From a checkpoint of a small transformer trained on Wikipedia.
Size: 1 head of 64, 0.598M parameters.
Each number is 128 + 32 x the weight over the matrix's rms, rounded and kept within 0 to 255. Layers, rows and columns count from 0. Numbers have three digits each.

# layer 3 MLP down, 64x256, rms 0.125, rows 0-63, columns 0-31
117134126091131136129167155153156118118139105103104145097152059141087140148162106145152106140081
110166091170130153110127126104123115104173147137198184157135104155110119107158123112182109099155
150123112159129126137103130104113092196137126125119196067088079138111109129095140127159090077078
161112157160150079100181097147157121093050149143125147093078167105074151213097153181142113103084
150159177092132108103112121126094096171090127145132109101136096168094133131123131175150098173153
092140132125125084090085081143147136112129071179132200175116115109108140137175137065159121189160
188102157096117118170140152161143136148103151136129199122133184200160161131123148067118147076116
150121124145119155124125120156150081136107132157081137169098125112207133144110081190125149228115
116100072118153125182061108130196132099128155129145077140137183126182153144077060135083121107193
123135196133138206153176157123151096120155147140110144071136113130128102105155125108133136115155
125098060123137083096084152098120161044137146133123119171173133117132105073110143111110118124134
100166147178112045123116077107117117158180177101043076101193196098150098161063107132151128119184
142089154165127164072162152102127124091166120121111084111130110112143058177120112111105172091151
102113153118090209157138180150110104122165123141118116127154052157081119161141125106120133131120
124155101136112149181103101113117166150153102143103127126130186133173140097191051091145067132140
145149058149151129118072137122149115146123169076115127123041082116116151183156148125147133119111
172125140081113184103113104104144141132139131180103128148168107141103093056084125119109123200159
157101092126125052117122168143109066098132105119174085129101128116127164166115120139128183124110
105131127129107096045127133149155126075122142110158129164193132110073129113087170131119122079167
175135135091107149201156092137135165074144147154155081136154053073118081147116099094123102139190
142157096105116205130133191103097100160109122191112076153133124107141138080189157130143205110117
108135132149099130113171092148104108088179149129096090105090107134202173071166123113161112122087
154181139145149079105159158106143081142039177150126112162196125144044131128195151137117144168189
094140143139092094141127172171202112175133107117142122126110161153180112128127147156124118140019
114155053053128095174057128185102172091114139143090159142124155127173158108119112101171220100092
139111095137140141158141166174092179119175081172143128122053098095106096105116110134157136109162
108141107131145166152160190092139135153144132095111162100151065146127138151129122177100132072114
137120129084098139063115101120159110165189096157181134123066105077147137103166148119145228154129
157149098157129090143098080162144163156171136134168139075105197077169169163092126120128120179204
147124124147134118140163181090124130124062102125120163115145077112120135107115111166127094139083
078101114122131129113152143106139197141126117119132109117098140167119093124162091137084123136115
100097178149153124130107113139089161161097119037058068124137149068114103131123107144153089104120
135094173142101202109160133099152105121164175047141192126110090154124086120111139068103136139147
154159132101120122096112135155113162108070126152100171161134123127099104130151131110074134083190
065122171169151155176131129080150123182094137166176142174179139057129093135066137151090149076135
123137135112124178118132094125088149171119148118136117088130141142136105093135184115133097105113
137135103148127131131150147174134089066126139172130047152152105148103108139188110139130122126053
133135129112155094098094129090069154127121107128049140102127082099160096135142133138102102128118
106120091099088010091136190131133126151182160099148139137123119183129105152134129125128108144109
130117110089136083151111133090084196062120126141129068144113105149171092094135126110122123104137
097160142136154124114182159158174082138139105129132128104155170125102200117141189094164112156102
135123096104153095123053137163088111182136157097135111167153088133110197109126129112045142136128
137094139152114127094112146147168121116158122119151138139166158135170170151188188094138169138108
100128130115110099123096114084137124054117116093173127143102137126078083149086126130084112079088
136150124114144139098137122108104091136094127113147166145149146180073080092115149110081137159194
122087157132173101100163129107146131095190118081122122075152148127150184155127102151144086068120
098082091101069089079152117147122134143114188122107113119160114142112151127129128085148147135149
129104133165152134092098162092098134091102112148100128078202212115132149114120116103065106152191
127132114103122102105118156063080143139111125126126137089067157190129147146168117150148064186152
131110114153121168138084045133139101159193125127181134136108168133139145107159116113161132161114
097140109166136078176088089160133144166157144142188062146104189126125138072167169102113178103163
144118174100143148157099108145133065149115125088099140110151163132165106130156104157180116157118
147158106104169143152159122224143129110125117143162115128091143111151127137135160147105069157136
077127118151145150126172123064188153101143100127180186168126126113150134142110090140118150189107
176162138122104151132130175105146143170102072134170101156133066075118131139129129176125085092160
144157145148111196150144145073116137108120102117145111122146164167139171120105143206129134150085
130131083156119177193156116130118143176119185159112129139095186104121129198101121072136161142171
121113157127140109120131060103144097135125131117096160113087099108176061114111148092177171115069
105128150124177161141148096148120154149109105106107161176087133111200155119096150134119171101130
146124153141112100127141090132090151121081120133132087127130181173092125153064163170094115084177
128103210134111151099138048177110137120123122104095080191111087125090146118070044155117084141048
175140124107171130163110110135091170128100110116108206170137120127138152080166206179152142123090
124141088172123135143139134167117118094099119105167097061122091131089105128151142151125108134105
108108186119101144136138129131115118153086126192100144107123130145103138142073094128151144171124